Weights of a small transformer language model: MLP 1280 tanh GELU.
Each number is 200 + 40 x the weight over the matrix's rms, rounded and kept within 0 to 999. Layers, rows and columns count from 0.

# layer 3 attention key, 320x320, rms 0.0823, rows 159-191, columns 160-239
134,250,208,214,234,192,202,98,171,190,158,105,165,208,238,216,177,250,153,206,212,187,157,245,275,246,226,213,249,213,137,153,193,188,197,183,206,201,174,177,99,202,178,234,150,199,159,160,140,230,144,187,193,246,171,215,274,177,182,180,241,231,172,230,236,240,191,121,145,177,202,252,290,231,69,239,162,186,155,237
216,218,119,168,270,137,228,207,301,216,166,135,155,209,200,214,179,224,179,155,272,247,215,106,150,182,224,265,187,285,209,205,270,142,243,156,257,185,215,147,201,225,149,315,213,273,90,186,184,174,182,229,186,184,182,140,182,176,133,168,192,231,222,149,184,254,159,187,226,144,236,267,205,78,181,118,255,220,246,162
149,269,179,211,234,321,274,183,202,203,210,210,161,240,200,227,222,240,236,222,190,229,224,259,219,175,193,241,259,155,186,206,149,211,123,226,186,183,222,234,202,207,211,216,209,142,230,146,238,279,252,205,161,210,146,146,206,164,224,133,227,140,310,190,267,189,231,132,170,155,229,274,279,182,168,211,144,235,276,174
200,236,185,171,204,169,138,166,213,210,215,192,190,265,178,226,195,227,215,185,212,174,182,123,224,168,189,291,297,169,161,147,245,214,192,280,209,263,242,189,191,246,223,114,272,266,225,167,223,200,208,217,151,185,208,184,264,225,151,212,201,213,203,184,170,222,167,100,225,210,245,107,150,300,224,278,157,238,303,165
238,174,146,190,151,262,219,166,145,191,183,129,156,234,127,180,249,228,202,232,190,156,152,208,151,197,203,147,181,177,214,154,245,163,144,163,249,221,222,213,260,234,226,230,158,232,233,236,189,110,145,180,231,157,234,208,159,161,137,131,281,228,132,101,254,211,181,213,174,238,203,254,184,260,110,123,288,230,249,236
238,173,149,256,136,144,194,170,244,229,226,196,185,128,270,313,239,195,225,131,205,211,245,195,164,205,174,185,148,226,310,136,197,164,178,220,191,178,151,238,221,242,163,198,155,161,221,215,210,170,160,247,266,189,158,295,209,243,195,199,207,210,254,222,167,220,190,150,197,245,204,264,211,289,180,134,162,164,188,240
179,187,195,206,204,185,204,204,162,260,194,220,202,217,239,250,200,154,253,191,230,272,259,188,169,131,188,203,240,209,199,141,235,242,251,158,280,211,287,128,194,172,96,180,272,222,202,180,228,236,160,210,208,260,226,138,209,115,167,188,135,273,211,247,190,177,162,182,246,158,226,227,124,200,134,162,242,195,269,143
250,195,184,203,273,240,253,121,186,143,224,198,172,181,183,197,88,189,265,234,182,258,130,195,279,235,239,233,148,208,170,251,195,161,229,212,160,237,134,277,26,211,207,219,116,251,262,192,137,213,177,189,191,197,183,269,205,166,244,182,154,230,176,232,177,137,226,194,139,279,262,179,131,264,129,155,191,164,128,222
253,114,190,183,87,185,230,167,177,144,205,175,295,243,232,198,159,111,164,280,187,240,233,234,161,244,200,195,167,211,197,150,155,165,199,164,194,121,190,166,180,287,167,250,238,278,129,189,179,113,200,142,128,178,165,152,167,135,170,209,231,148,262,231,242,229,197,223,235,177,159,143,172,188,183,190,169,230,196,224
218,201,239,213,212,203,216,254,178,194,220,196,249,164,207,224,273,141,235,231,176,227,182,155,201,201,133,170,204,257,186,239,166,222,130,200,251,292,131,195,165,251,193,176,147,195,181,230,136,108,256,267,262,245,231,193,171,254,283,129,139,122,258,223,239,315,160,119,141,209,192,161,286,255,133,232,244,158,193,263
180,172,146,157,211,251,240,155,241,146,304,171,122,88,268,158,151,195,214,203,174,243,190,211,215,169,238,248,193,218,209,158,200,180,202,316,237,214,191,170,174,209,231,177,232,220,259,166,153,262,188,126,173,220,180,198,236,217,265,147,183,241,125,148,200,143,177,176,190,192,180,266,136,266,179,245,152,90,165,271
218,225,222,172,259,214,165,184,201,240,137,209,225,261,233,204,186,136,202,167,241,217,159,219,133,226,257,191,190,192,262,187,274,238,171,205,216,191,281,177,247,270,210,168,241,216,168,275,234,296,196,268,217,184,227,224,166,187,133,191,245,208,165,162,118,211,193,66,180,181,136,155,210,211,212,132,190,125,252,199
219,228,286,119,192,146,230,200,212,188,182,211,201,226,194,229,232,193,152,199,186,231,152,306,224,185,249,203,247,271,230,244,174,179,347,218,223,106,255,231,174,160,216,177,231,124,262,244,177,230,186,175,237,175,251,145,163,194,254,215,145,227,186,187,160,250,184,216,126,218,109,243,214,127,229,197,259,185,168,191
261,147,254,239,201,159,137,301,220,193,156,149,147,209,187,72,203,202,279,217,248,143,174,144,299,137,269,191,221,202,168,212,218,124,229,106,267,195,270,191,198,91,171,168,133,217,179,220,196,241,187,154,182,185,274,238,209,194,269,216,140,248,224,206,178,182,314,227,190,249,131,107,148,260,153,260,221,213,186,148
208,209,204,320,230,262,282,165,262,257,217,276,174,171,225,188,165,183,211,215,160,225,146,203,169,173,205,230,141,221,293,193,170,229,198,279,149,210,173,237,188,185,228,190,212,231,166,225,184,199,140,214,142,206,217,137,203,190,279,185,150,193,295,159,140,156,171,300,250,220,225,204,182,177,222,164,173,258,253,165
218,98,235,125,142,176,255,140,91,117,147,244,218,143,197,181,215,246,203,231,266,190,232,251,222,157,187,230,171,230,128,178,148,184,253,235,223,250,124,155,188,158,168,260,240,192,245,221,216,256,167,110,175,252,212,287,190,198,122,152,141,213,199,171,203,205,205,188,221,246,123,186,152,136,154,187,182,142,202,296
179,188,167,237,206,204,154,160,241,171,185,188,129,231,259,231,188,117,169,237,180,217,139,240,193,130,170,254,208,201,271,216,239,130,252,263,224,123,264,208,279,244,210,207,145,167,245,231,90,163,224,130,223,173,189,176,179,209,211,191,197,186,247,140,194,272,297,252,228,166,235,233,251,226,190,231,193,79,101,287
232,193,227,258,138,148,161,156,281,210,238,231,185,278,177,193,186,231,205,196,156,202,205,203,238,295,133,207,169,159,195,230,236,201,172,154,221,136,139,172,182,262,184,280,152,233,205,148,238,168,217,155,210,151,181,190,188,166,281,199,162,181,182,148,220,221,156,183,239,200,152,214,191,212,188,189,232,217,246,283
200,277,148,244,277,256,214,248,158,199,141,168,207,217,201,179,203,147,60,159,230,141,195,173,211,166,157,243,132,190,189,165,207,112,197,176,213,231,207,219,217,135,201,342,197,323,174,228,275,135,267,196,206,167,236,234,220,204,173,147,123,123,138,193,200,149,208,185,216,227,227,152,233,240,250,277,313,186,224,187
125,160,158,215,123,222,234,149,164,153,309,323,85,139,155,201,271,229,275,82,220,291,220,212,193,214,189,148,215,248,246,238,191,285,188,245,187,198,238,191,169,212,238,170,202,255,218,229,188,263,183,213,180,199,255,186,224,208,203,170,270,143,241,133,154,208,194,259,194,166,204,250,156,216,135,192,242,216,164,96
219,198,204,115,170,234,243,159,232,169,192,239,136,236,86,164,285,223,240,155,138,221,186,274,195,194,183,187,97,184,197,225,204,186,174,97,114,216,166,242,176,252,191,202,208,171,233,234,169,322,168,216,147,247,150,117,249,190,172,206,185,182,167,196,294,162,228,169,305,218,171,246,180,191,263,212,235,281,110,183
180,214,213,229,195,205,187,177,185,236,198,188,257,200,219,205,120,183,222,280,175,221,206,180,205,182,176,265,157,204,184,155,241,204,213,171,130,245,222,217,208,192,169,179,243,257,75,148,197,152,245,194,241,131,273,229,171,245,228,193,151,162,216,182,134,242,124,198,171,205,212,143,175,206,223,168,202,230,246,154
238,297,196,133,158,215,156,197,139,231,144,166,234,220,215,169,189,171,190,99,149,163,170,238,269,173,250,229,259,163,167,217,164,198,181,207,268,224,123,230,195,143,235,185,232,180,164,207,168,297,169,182,167,182,173,165,189,233,213,121,207,319,190,157,215,180,209,236,284,152,233,215,222,249,205,190,155,109,115,270
263,97,163,202,158,158,207,235,121,194,149,239,197,165,205,196,202,146,220,227,231,245,148,184,225,169,181,268,154,249,208,245,148,194,185,189,216,259,237,178,190,208,140,200,217,206,169,262,166,259,188,153,209,234,198,65,230,231,215,241,226,227,248,181,203,159,174,234,205,269,196,153,153,252,200,183,174,141,201,162
222,207,199,126,176,154,169,223,255,215,186,252,103,192,186,126,84,187,186,231,184,130,224,178,159,218,199,221,277,200,242,203,221,194,222,225,189,258,252,169,166,276,288,267,162,190,138,201,172,200,228,169,257,165,298,190,296,220,177,195,177,265,194,165,142,233,184,151,123,197,239,160,151,180,197,235,159,235,188,158
221,178,203,221,229,148,151,204,176,182,199,207,84,190,174,205,196,222,228,212,123,277,127,153,260,170,125,321,287,176,253,166,149,208,182,194,207,164,128,187,263,212,201,221,167,195,218,189,179,115,173,168,271,123,177,209,224,220,209,177,225,168,222,231,228,180,231,138,198,208,257,232,232,200,192,207,233,171,208,136
155,134,198,172,183,199,181,231,238,203,120,214,179,234,220,177,201,229,203,217,208,206,200,285,145,194,285,237,202,206,138,245,219,131,168,191,125,86,234,151,249,195,128,231,207,154,206,202,233,219,200,225,258,165,211,198,230,198,207,188,241,215,170,207,184,114,192,173,168,203,177,222,62,203,192,222,178,295,251,131
214,269,180,217,139,207,273,247,178,214,286,205,197,263,208,203,277,207,183,229,213,272,205,188,211,211,163,201,175,268,176,174,221,148,176,166,222,208,289,193,215,251,198,236,235,216,133,231,81,217,187,212,191,250,228,181,192,199,224,156,204,208,178,160,265,259,206,224,181,227,191,176,176,196,158,170,277,159,133,227
200,198,144,237,180,209,197,258,169,105,178,254,188,162,164,173,163,118,263,192,173,149,200,247,186,157,241,222,151,258,172,221,218,230,252,171,137,177,122,180,213,122,233,303,267,270,209,228,202,225,204,176,167,174,191,115,225,214,182,129,117,202,222,210,185,150,175,209,172,236,230,192,111,220,263,182,162,185,249,134
188,138,256,95,178,217,190,148,294,192,189,170,184,237,254,198,171,155,155,181,253,179,178,142,179,220,201,190,211,199,114,234,197,205,163,236,197,220,251,178,196,178,163,167,271,139,183,188,200,255,212,175,186,217,186,138,191,207,284,141,127,196,208,277,226,152,238,128,154,249,244,189,93,299,239,184,204,230,263,242
161,134,181,161,239,245,208,137,156,255,132,142,291,193,248,180,263,193,275,184,192,192,228,154,242,152,218,176,214,218,212,210,147,185,255,265,201,225,282,159,213,211,174,238,231,237,173,200,215,219,150,125,220,182,259,223,204,259,200,225,164,183,331,275,175,224,238,135,187,112,234,53,143,172,185,160,214,171,256,186
232,132,212,243,255,187,184,204,102,192,226,62,209,262,159,254,247,188,246,252,202,228,171,179,233,196,208,175,108,238,257,207,178,202,177,192,257,144,186,169,76,258,187,207,188,266,189,152,219,124,164,185,200,287,172,196,286,182,141,234,156,189,214,209,221,220,115,181,239,283,227,154,153,172,124,235,223,189,148,215
191,229,243,186,122,165,185,163,152,170,135,256,169,161,195,260,252,158,134,149,250,305,212,202,231,174,255,209,258,238,192,271,127,175,146,195,234,208,194,146,174,256,243,202,257,282,171,167,178,223,196,231,221,281,166,243,264,186,165,188,199,290,190,289,310,161,209,149,199,241,164,130,168,224,180,202,196,175,160,206
# layer 3 attention query, 320x320, rms 0.0821, rows 160-191, columns 160-239
197,238,204,187,230,217,250,220,205,161,194,236,247,255,154,219,162,162,103,226,98,167,129,270,161,177,111,175,192,220,201,307,157,288,214,227,183,240,287,194,146,226,219,209,185,182,208,163,199,182,185,172,280,291,189,220,222,171,193,241,140,210,221,179,169,215,227,217,176,246,128,202,198,195,236,221,162,194,173,199
173,116,171,185,181,118,232,227,179,212,202,242,235,230,168,238,248,192,165,178,131,209,168,189,180,214,170,188,145,211,137,237,239,161,252,235,174,208,208,149,213,198,215,215,182,221,243,179,166,189,220,211,293,252,115,212,175,143,175,246,176,264,166,130,205,231,232,145,205,241,191,143,116,184,146,136,205,188,175,210
192,185,173,234,287,177,221,216,219,245,229,210,239,256,168,239,118,203,180,145,137,190,176,229,149,185,230,202,133,231,98,227,72,121,218,151,181,185,152,215,140,160,225,260,179,176,191,230,121,220,177,258,240,223,148,178,192,203,158,249,189,220,183,235,164,193,218,135,156,164,186,215,241,115,197,133,209,157,164,185
225,154,218,195,218,175,304,229,189,180,245,268,172,217,167,173,163,135,104,165,230,146,200,139,136,212,223,257,157,204,165,239,122,198,189,200,190,101,242,184,155,206,233,223,206,187,200,219,151,189,197,281,273,213,221,254,199,216,274,206,133,199,180,220,249,159,252,155,150,182,192,148,176,207,228,257,211,144,161,232
248,201,183,235,203,271,218,178,270,175,162,204,136,185,206,176,184,254,162,234,202,143,205,210,236,170,213,250,254,163,193,176,210,180,223,232,214,174,217,217,195,241,226,229,202,203,162,207,209,181,169,125,241,201,167,186,176,200,203,194,241,124,135,203,209,198,177,169,266,188,240,137,189,226,173,176,170,188,155,214
185,251,159,242,213,172,183,195,180,219,206,211,255,203,117,229,194,173,193,224,153,163,210,147,135,266,209,182,190,177,153,220,206,216,84,310,250,219,255,227,238,252,196,154,191,158,159,182,201,172,228,131,211,178,188,241,226,202,183,217,112,179,198,194,179,203,154,259,218,227,222,247,211,197,246,213,170,202,164,195
248,190,212,199,196,228,195,186,246,162,179,190,211,163,108,205,234,239,202,205,222,275,215,208,212,242,146,222,245,224,161,157,200,232,210,206,124,141,237,184,254,240,164,173,224,213,195,226,295,202,171,178,186,143,224,92,209,191,138,185,240,214,198,213,264,234,284,214,214,163,219,228,259,297,212,236,176,189,194,249
232,258,210,226,177,194,197,152,220,186,183,193,154,172,259,183,182,213,208,128,222,166,126,199,184,209,194,230,199,163,168,208,203,252,151,155,206,254,204,140,196,208,215,243,236,165,278,255,182,260,172,164,199,171,201,286,207,193,241,192,179,173,160,208,154,192,171,231,200,200,179,261,211,215,216,238,212,73,172,191
217,219,187,201,160,219,148,204,125,204,144,210,217,169,203,209,200,201,160,164,157,249,220,270,138,176,142,195,175,175,240,151,250,193,217,191,230,186,179,255,220,201,213,193,203,183,258,152,194,175,208,248,185,289,251,241,244,173,206,227,230,239,135,232,187,165,185,289,146,159,145,142,121,196,205,207,256,198,214,255
226,146,191,196,195,157,212,177,192,218,192,132,188,241,187,232,213,223,186,190,215,222,174,223,204,240,164,159,191,165,224,128,238,243,113,183,135,181,223,156,197,165,208,153,182,122,169,168,263,188,189,113,110,146,180,143,170,253,128,185,255,141,188,280,239,215,223,207,236,246,217,187,238,293,201,160,171,198,169,134
188,265,202,176,209,260,205,152,191,151,165,198,229,225,194,145,157,201,153,222,171,163,205,186,204,188,281,192,197,205,200,276,58,194,212,161,167,209,216,194,146,158,254,207,133,263,209,216,143,231,190,131,218,230,109,159,233,244,199,219,146,190,180,205,188,200,242,180,178,107,226,168,216,238,195,164,173,134,142,183
206,168,212,255,184,218,251,197,231,182,157,154,220,200,212,208,245,183,217,228,248,214,99,223,233,186,161,207,167,219,185,162,250,211,196,201,197,223,162,250,171,217,177,174,161,214,133,206,168,274,146,187,204,177,144,251,225,192,212,207,204,183,249,136,250,182,214,202,205,270,214,156,262,207,224,233,248,235,160,269
246,141,237,192,205,206,250,224,270,209,247,263,259,144,130,156,197,188,172,203,148,191,207,220,228,228,188,170,165,241,219,296,108,209,231,184,164,171,211,277,157,129,331,238,163,205,221,309,200,243,149,178,196,221,222,141,200,267,208,168,242,204,216,198,156,173,201,227,264,184,178,251,216,147,268,216,177,206,207,205
237,171,189,226,196,186,234,225,171,102,188,192,210,197,167,217,324,204,256,250,147,167,227,237,197,260,151,205,199,228,208,158,209,186,182,238,163,236,179,153,247,142,122,222,204,256,143,170,234,258,231,168,176,201,209,212,242,216,164,244,220,182,187,190,187,184,253,184,253,232,240,246,195,219,207,209,177,164,228,225
253,201,187,183,190,194,206,188,223,260,166,171,242,252,185,217,242,188,230,206,234,235,257,258,276,177,265,163,228,171,284,261,266,201,174,241,208,193,220,244,174,200,191,184,195,231,176,209,198,252,230,171,180,98,190,143,146,155,164,193,150,156,195,241,230,207,236,215,203,229,193,197,218,228,209,286,181,247,180,274
220,214,254,220,252,296,134,275,176,210,161,188,203,256,225,192,159,230,152,155,209,263,223,267,109,205,207,193,228,188,233,210,147,199,172,129,157,175,172,155,238,174,286,202,173,117,274,111,148,237,193,175,220,181,182,236,242,155,209,202,154,191,186,220,214,148,124,179,206,211,136,205,236,251,193,122,168,196,178,229
204,236,147,164,222,201,232,209,192,134,175,170,210,138,270,239,218,196,135,135,187,183,120,181,147,106,229,129,201,244,146,215,169,106,199,227,154,216,223,217,183,202,170,202,208,140,205,199,220,160,147,136,238,272,200,237,206,220,212,184,265,193,151,160,158,161,203,229,144,274,206,203,228,177,187,178,223,243,192,268
119,269,219,173,186,238,129,165,220,146,216,145,180,195,252,163,169,137,153,177,141,150,134,236,156,164,228,255,183,234,191,204,214,168,248,182,242,168,239,170,127,234,250,219,214,178,160,227,219,291,190,120,166,161,145,250,191,172,208,224,243,257,250,219,286,239,221,191,191,209,181,215,210,175,206,208,195,149,174,208
235,165,210,108,263,141,230,226,247,157,204,158,197,129,144,201,200,245,160,255,191,255,202,211,170,146,304,275,242,200,190,185,227,183,208,205,149,290,178,227,211,149,217,159,268,216,297,129,202,215,211,151,188,181,142,178,120,141,202,242,142,183,166,159,284,136,166,207,179,188,187,257,213,188,270,209,122,160,237,258
238,189,160,153,128,200,180,178,168,220,276,219,244,201,176,260,192,241,248,239,227,129,225,222,165,140,185,264,194,169,210,176,194,277,229,315,229,195,230,129,155,200,186,228,177,255,171,168,169,195,210,124,219,199,152,156,215,133,233,121,205,204,228,215,238,200,237,192,176,237,203,138,222,223,227,129,171,242,214,243
187,108,190,218,230,273,191,268,278,226,220,230,148,145,226,200,227,179,159,214,233,166,234,228,219,253,257,230,197,264,193,201,243,199,242,220,211,257,138,203,238,196,134,182,192,238,166,254,302,232,161,192,187,179,178,282,197,206,200,168,178,216,236,180,226,211,270,187,211,185,198,185,248,250,227,206,202,173,179,163
139,189,252,151,183,201,219,215,216,191,154,163,198,252,166,214,196,232,214,224,221,152,211,216,170,135,233,227,145,136,193,257,211,196,217,145,232,144,235,191,195,220,295,192,167,220,184,174,178,199,178,191,214,137,248,139,200,231,158,196,254,191,216,240,211,228,158,185,223,250,240,129,165,174,180,189,225,250,212,137
221,181,198,194,149,257,160,162,196,271,112,193,159,203,171,159,219,245,238,232,159,172,177,205,195,242,260,189,223,173,169,241,262,179,145,222,201,196,183,206,207,158,220,166,213,246,236,240,140,183,191,178,181,146,214,249,131,194,190,199,84,160,269,262,216,204,253,227,192,169,270,204,233,179,198,193,215,277,255,141
184,260,264,177,167,233,164,221,260,168,171,160,238,219,191,213,206,224,145,213,154,144,84,144,162,175,208,196,158,255,197,175,89,150,211,121,229,260,172,249,172,223,189,168,148,208,285,205,228,220,207,227,139,260,205,208,181,166,126,219,301,250,149,218,194,245,259,208,237,216,169,206,203,185,154,234,63,152,200,222
195,226,232,142,227,192,247,249,226,166,170,233,198,319,250,231,223,295,171,153,181,150,149,201,165,174,237,160,164,191,174,202,169,212,149,233,140,158,261,252,154,175,177,224,230,218,174,162,222,192,259,188,246,201,186,272,246,151,141,159,261,165,148,194,189,192,198,176,196,221,220,190,185,183,160,180,259,234,204,148
210,163,137,145,264,148,233,208,188,244,192,250,202,216,161,201,203,130,198,227,197,147,218,207,179,163,228,198,219,171,201,254,162,233,246,210,236,203,192,145,203,203,241,166,153,240,224,131,215,219,186,93,150,192,261,188,199,139,262,211,186,195,174,127,194,226,146,196,201,208,231,205,151,220,201,209,116,185,213,186
257,210,241,238,222,131,107,208,172,155,156,169,190,175,163,248,175,239,244,177,202,208,138,229,192,145,138,217,280,186,253,209,216,189,199,167,211,175,95,276,179,199,194,189,193,210,166,139,219,176,129,265,252,157,235,230,142,181,179,237,161,167,204,211,154,266,180,125,191,170,164,170,196,228,265,205,158,225,68,235
189,152,167,154,257,170,182,223,221,144,138,173,217,130,199,184,197,170,221,221,190,223,240,157,133,241,186,143,136,201,213,217,162,149,276,247,278,265,280,218,226,235,135,206,171,194,227,210,195,241,274,147,199,155,190,239,172,243,177,202,189,208,231,205,192,217,230,231,222,155,165,179,224,151,113,167,210,120,188,144
205,228,161,213,243,189,185,150,185,265,296,209,207,186,193,158,186,239,200,239,206,201,161,259,227,178,237,159,183,99,208,181,304,286,154,179,209,268,203,177,232,208,277,161,217,208,205,221,159,212,189,209,188,222,208,275,172,202,146,254,199,202,232,237,208,206,242,265,229,161,241,198,222,184,206,191,185,235,208,144
157,238,201,236,211,273,263,226,279,151,208,236,263,225,241,150,246,199,230,136,164,154,226,175,149,217,272,225,163,182,206,324,134,155,155,134,221,209,121,196,146,249,209,226,227,162,152,195,204,238,243,259,219,220,182,221,178,215,177,186,269,213,210,198,168,207,286,257,207,178,202,275,209,220,173,189,212,94,170,224
243,209,129,216,259,203,182,176,242,237,188,288,166,210,243,162,223,149,213,171,217,137,133,212,157,193,165,188,277,170,185,133,279,180,155,140,172,181,246,251,183,247,164,253,185,230,129,200,193,180,150,247,237,188,151,248,230,229,182,174,220,195,114,234,222,185,181,215,196,283,235,235,173,280,263,138,241,186,198,218
171,187,213,215,191,198,180,245,226,218,169,172,173,218,225,255,180,242,188,182,201,225,239,250,172,234,171,256,200,258,205,142,262,222,233,178,205,176,170,237,240,208,201,208,242,86,172,174,182,223,242,197,101,200,216,116,264,238,158,198,209,157,187,185,178,204,232,248,259,245,157,283,255,155,185,231,221,248,170,268
# layer 3 attention value, 320x320, rms 0.0919, rows 128-139, columns 160-239
289,141,229,165,207,226,192,201,209,209,137,135,217,184,228,150,171,194,187,240,186,257,241,198,209,250,205,144,223,194,195,177,199,257,172,237,173,168,193,139,175,201,107,151,185,257,194,280,166,217,195,179,189,256,183,241,226,234,239,217,203,121,258,210,147,242,175,232,164,171,190,195,238,193,176,191,173,198,240,230
175,227,220,161,180,198,228,126,156,231,242,142,258,209,207,187,210,193,137,183,163,210,210,210,226,198,213,200,255,198,207,189,215,188,267,224,228,196,187,216,217,174,233,224,170,186,174,207,224,248,234,173,189,219,175,164,158,239,180,162,215,212,174,171,229,203,222,176,180,252,171,212,219,281,192,246,171,164,178,245
206,205,228,228,193,181,236,204,161,175,158,200,262,199,151,200,236,277,265,225,183,161,229,176,189,218,227,248,236,236,193,204,242,207,195,160,154,215,209,179,184,180,208,177,241,226,173,205,254,214,209,175,231,199,198,177,155,176,191,204,143,213,205,213,199,285,192,233,190,185,195,156,166,198,299,159,179,183,195,214
232,220,257,229,192,153,242,227,208,226,184,193,249,213,195,218,186,213,127,267,231,225,191,209,226,232,206,177,180,144,168,186,195,185,214,154,218,182,168,205,179,143,214,233,94,191,214,276,198,186,213,110,166,248,163,204,195,218,160,176,199,222,239,240,221,196,214,176,232,209,172,194,194,269,167,238,214,244,240,248
197,211,239,184,230,176,235,247,204,239,211,206,180,199,201,184,172,197,222,264,183,258,209,197,165,197,189,188,231,253,187,200,196,126,162,217,204,141,207,168,151,171,220,143,178,226,155,145,206,205,245,157,205,197,168,200,202,191,216,203,196,207,255,276,170,204,248,167,187,214,182,197,229,218,183,133,217,234,234,221
155,189,168,221,196,214,200,167,215,182,158,147,229,204,231,220,189,174,222,197,205,190,212,222,188,145,207,167,225,147,208,144,192,215,245,170,215,286,173,209,214,194,176,235,222,227,229,241,246,260,219,213,161,180,217,180,274,182,201,186,222,228,161,177,186,252,153,200,184,240,236,175,170,190,187,233,189,212,208,178
233,177,229,169,157,167,181,169,277,208,172,237,198,238,193,167,241,216,160,200,229,267,206,119,205,233,173,182,241,230,192,242,200,182,265,146,155,201,152,192,252,138,199,192,222,200,177,200,240,163,169,122,231,179,229,192,142,161,238,190,213,213,185,254,233,209,260,252,197,249,162,242,184,189,211,226,237,234,218,247
176,231,199,187,176,153,225,156,199,205,225,163,180,214,196,152,226,163,186,214,258,145,158,208,217,222,180,143,186,221,233,220,189,200,178,235,156,164,162,232,179,158,132,179,160,203,177,198,184,225,175,220,204,240,154,205,199,229,190,202,179,192,180,185,209,200,168,163,273,231,243,217,189,195,229,209,170,225,259,148
153,178,236,199,196,214,195,160,155,182,228,236,153,177,186,214,176,184,187,196,127,184,170,208,214,159,223,250,203,232,156,251,164,233,139,265,231,177,247,232,223,209,223,202,191,264,223,237,194,252,215,214,226,143,227,107,206,182,205,209,221,216,253,189,252,199,189,213,184,164,203,169,195,175,207,263,162,188,206,232
163,221,174,235,196,184,238,144,191,220,210,166,234,207,265,164,163,190,202,190,287,206,208,237,183,196,229,216,162,181,229,224,301,200,176,222,210,188,202,202,199,189,165,196,234,201,259,222,192,173,177,241,218,220,242,185,219,182,199,186,202,193,217,184,212,185,159,257,204,133,164,224,250,201,241,191,170,141,218,163
224,183,162,188,242,206,166,224,207,223,199,178,142,198,110,231,187,272,187,201,166,220,211,192,214,192,184,259,254,183,191,220,182,206,238,112,196,182,164,239,229,181,170,199,228,257,165,216,195,226,206,193,196,200,155,208,163,191,196,200,268,201,149,203,187,204,247,171,149,280,196,204,160,208,201,222,244,188,142,187
217,191,202,260,159,231,235,192,168,207,169,227,206,150,228,221,138,202,160,215,264,156,213,202,206,201,202,244,181,239,210,170,207,157,207,174,190,156,212,223,175,156,201,178,140,227,211,183,202,242,243,214,231,237,201,211,214,212,153,215,174,220,132,192,188,198,192,227,243,183,217,197,209,212,175,194,206,195,209,227
# layer 3 attention output (transposed), 320x320, rms 0.132, rows 128-138, columns 160-239
210,137,169,158,269,216,143,178,215,297,239,222,149,203,197,197,258,117,215,220,199,249,220,242,186,214,206,212,207,224,188,181,210,252,221,177,139,119,199,168,238,226,162,160,206,180,149,194,198,263,219,227,136,197,194,143,167,190,197,205,157,191,195,204,187,125,251,185,221,167,170,259,169,196,148,238,167,210,179,193
189,247,230,278,218,195,230,209,191,199,196,174,178,120,226,202,220,258,230,144,255,135,202,207,193,182,257,167,197,209,202,203,237,170,98,177,204,190,197,217,199,174,203,120,239,200,206,179,149,163,189,216,239,167,209,184,231,125,203,212,174,189,196,191,236,154,154,145,252,210,237,197,175,224,245,225,204,243,174,192
101,201,207,190,173,210,209,202,168,138,196,214,155,235,179,282,191,170,242,211,249,242,266,143,177,141,168,246,194,210,206,232,196,208,203,167,197,176,178,200,227,193,160,163,209,257,187,198,210,190,261,157,184,220,211,176,188,169,169,258,233,183,214,213,236,133,194,197,202,164,216,258,196,200,263,208,217,173,190,262
237,248,291,153,234,218,162,204,162,178,206,152,244,276,195,196,183,180,177,192,150,250,179,244,205,222,195,165,188,198,241,208,170,200,232,160,153,226,156,288,121,184,191,211,197,196,193,233,194,206,146,209,228,236,232,148,191,150,220,186,214,233,216,210,175,247,176,165,250,222,200,161,212,247,176,217,167,193,199,167
168,163,189,204,212,199,204,195,152,134,199,214,214,201,194,161,147,192,180,189,265,206,164,186,137,160,228,209,204,250,238,245,223,218,179,186,206,131,158,184,236,191,242,151,172,187,186,212,215,178,221,219,181,180,258,188,284,197,197,160,203,212,191,229,187,226,242,227,199,215,203,227,202,171,172,222,180,201,125,105
193,179,185,200,164,195,215,262,145,234,192,171,274,256,233,161,224,158,193,169,263,181,209,241,228,174,191,141,162,184,225,179,143,200,193,207,174,274,168,226,204,199,165,166,206,254,233,221,201,153,159,160,220,252,185,211,123,217,229,260,216,236,230,183,225,210,204,243,195,167,203,161,184,211,190,164,194,210,263,246
213,183,190,178,201,232,172,218,166,200,292,216,167,194,237,199,182,206,250,201,177,199,174,225,201,198,158,201,191,183,210,225,218,239,135,237,218,174,164,167,144,201,242,198,217,207,211,177,151,257,243,188,124,211,207,221,240,222,207,166,169,165,177,188,187,205,216,203,265,265,135,205,206,198,170,176,176,154,195,230
211,202,209,182,244,163,298,226,259,198,160,251,241,204,219,229,205,260,209,162,257,228,313,175,202,169,208,195,167,245,223,180,212,190,202,173,182,118,162,255,269,179,191,181,228,188,222,181,286,234,227,202,170,228,215,179,240,118,245,199,151,167,191,143,255,240,172,205,146,184,235,199,228,210,196,265,216,140,228,115
196,192,197,172,225,91,215,246,234,193,152,196,234,198,218,159,247,206,215,186,202,196,197,185,144,138,213,214,205,168,194,211,201,181,212,173,147,264,202,140,202,262,186,199,157,172,163,158,274,174,175,239,164,93,213,173,193,151,175,184,161,160,148,210,208,211,135,220,227,231,225,211,181,245,212,191,168,199,221,205
212,178,231,186,211,185,220,137,226,257,209,171,218,201,229,207,178,227,121,183,145,171,228,172,170,221,216,158,192,173,201,188,181,176,252,307,254,197,180,247,227,267,146,220,210,190,204,211,210,190,224,211,174,207,253,149,133,215,195,232,202,225,184,229,203,196,264,192,250,165,229,217,172,219,230,198,161,126,169,136
190,190,181,155,208,240,184,177,208,185,185,208,242,208,233,249,270,225,191,232,198,162,163,267,201,197,218,181,196,194,197,235,158,218,143,112,181,205,218,146,136,204,174,201,195,257,151,122,129,201,201,219,206,182,116,265,204,209,206,165,183,247,220,191,162,229,197,244,132,266,189,149,200,158,203,166,235,232,203,198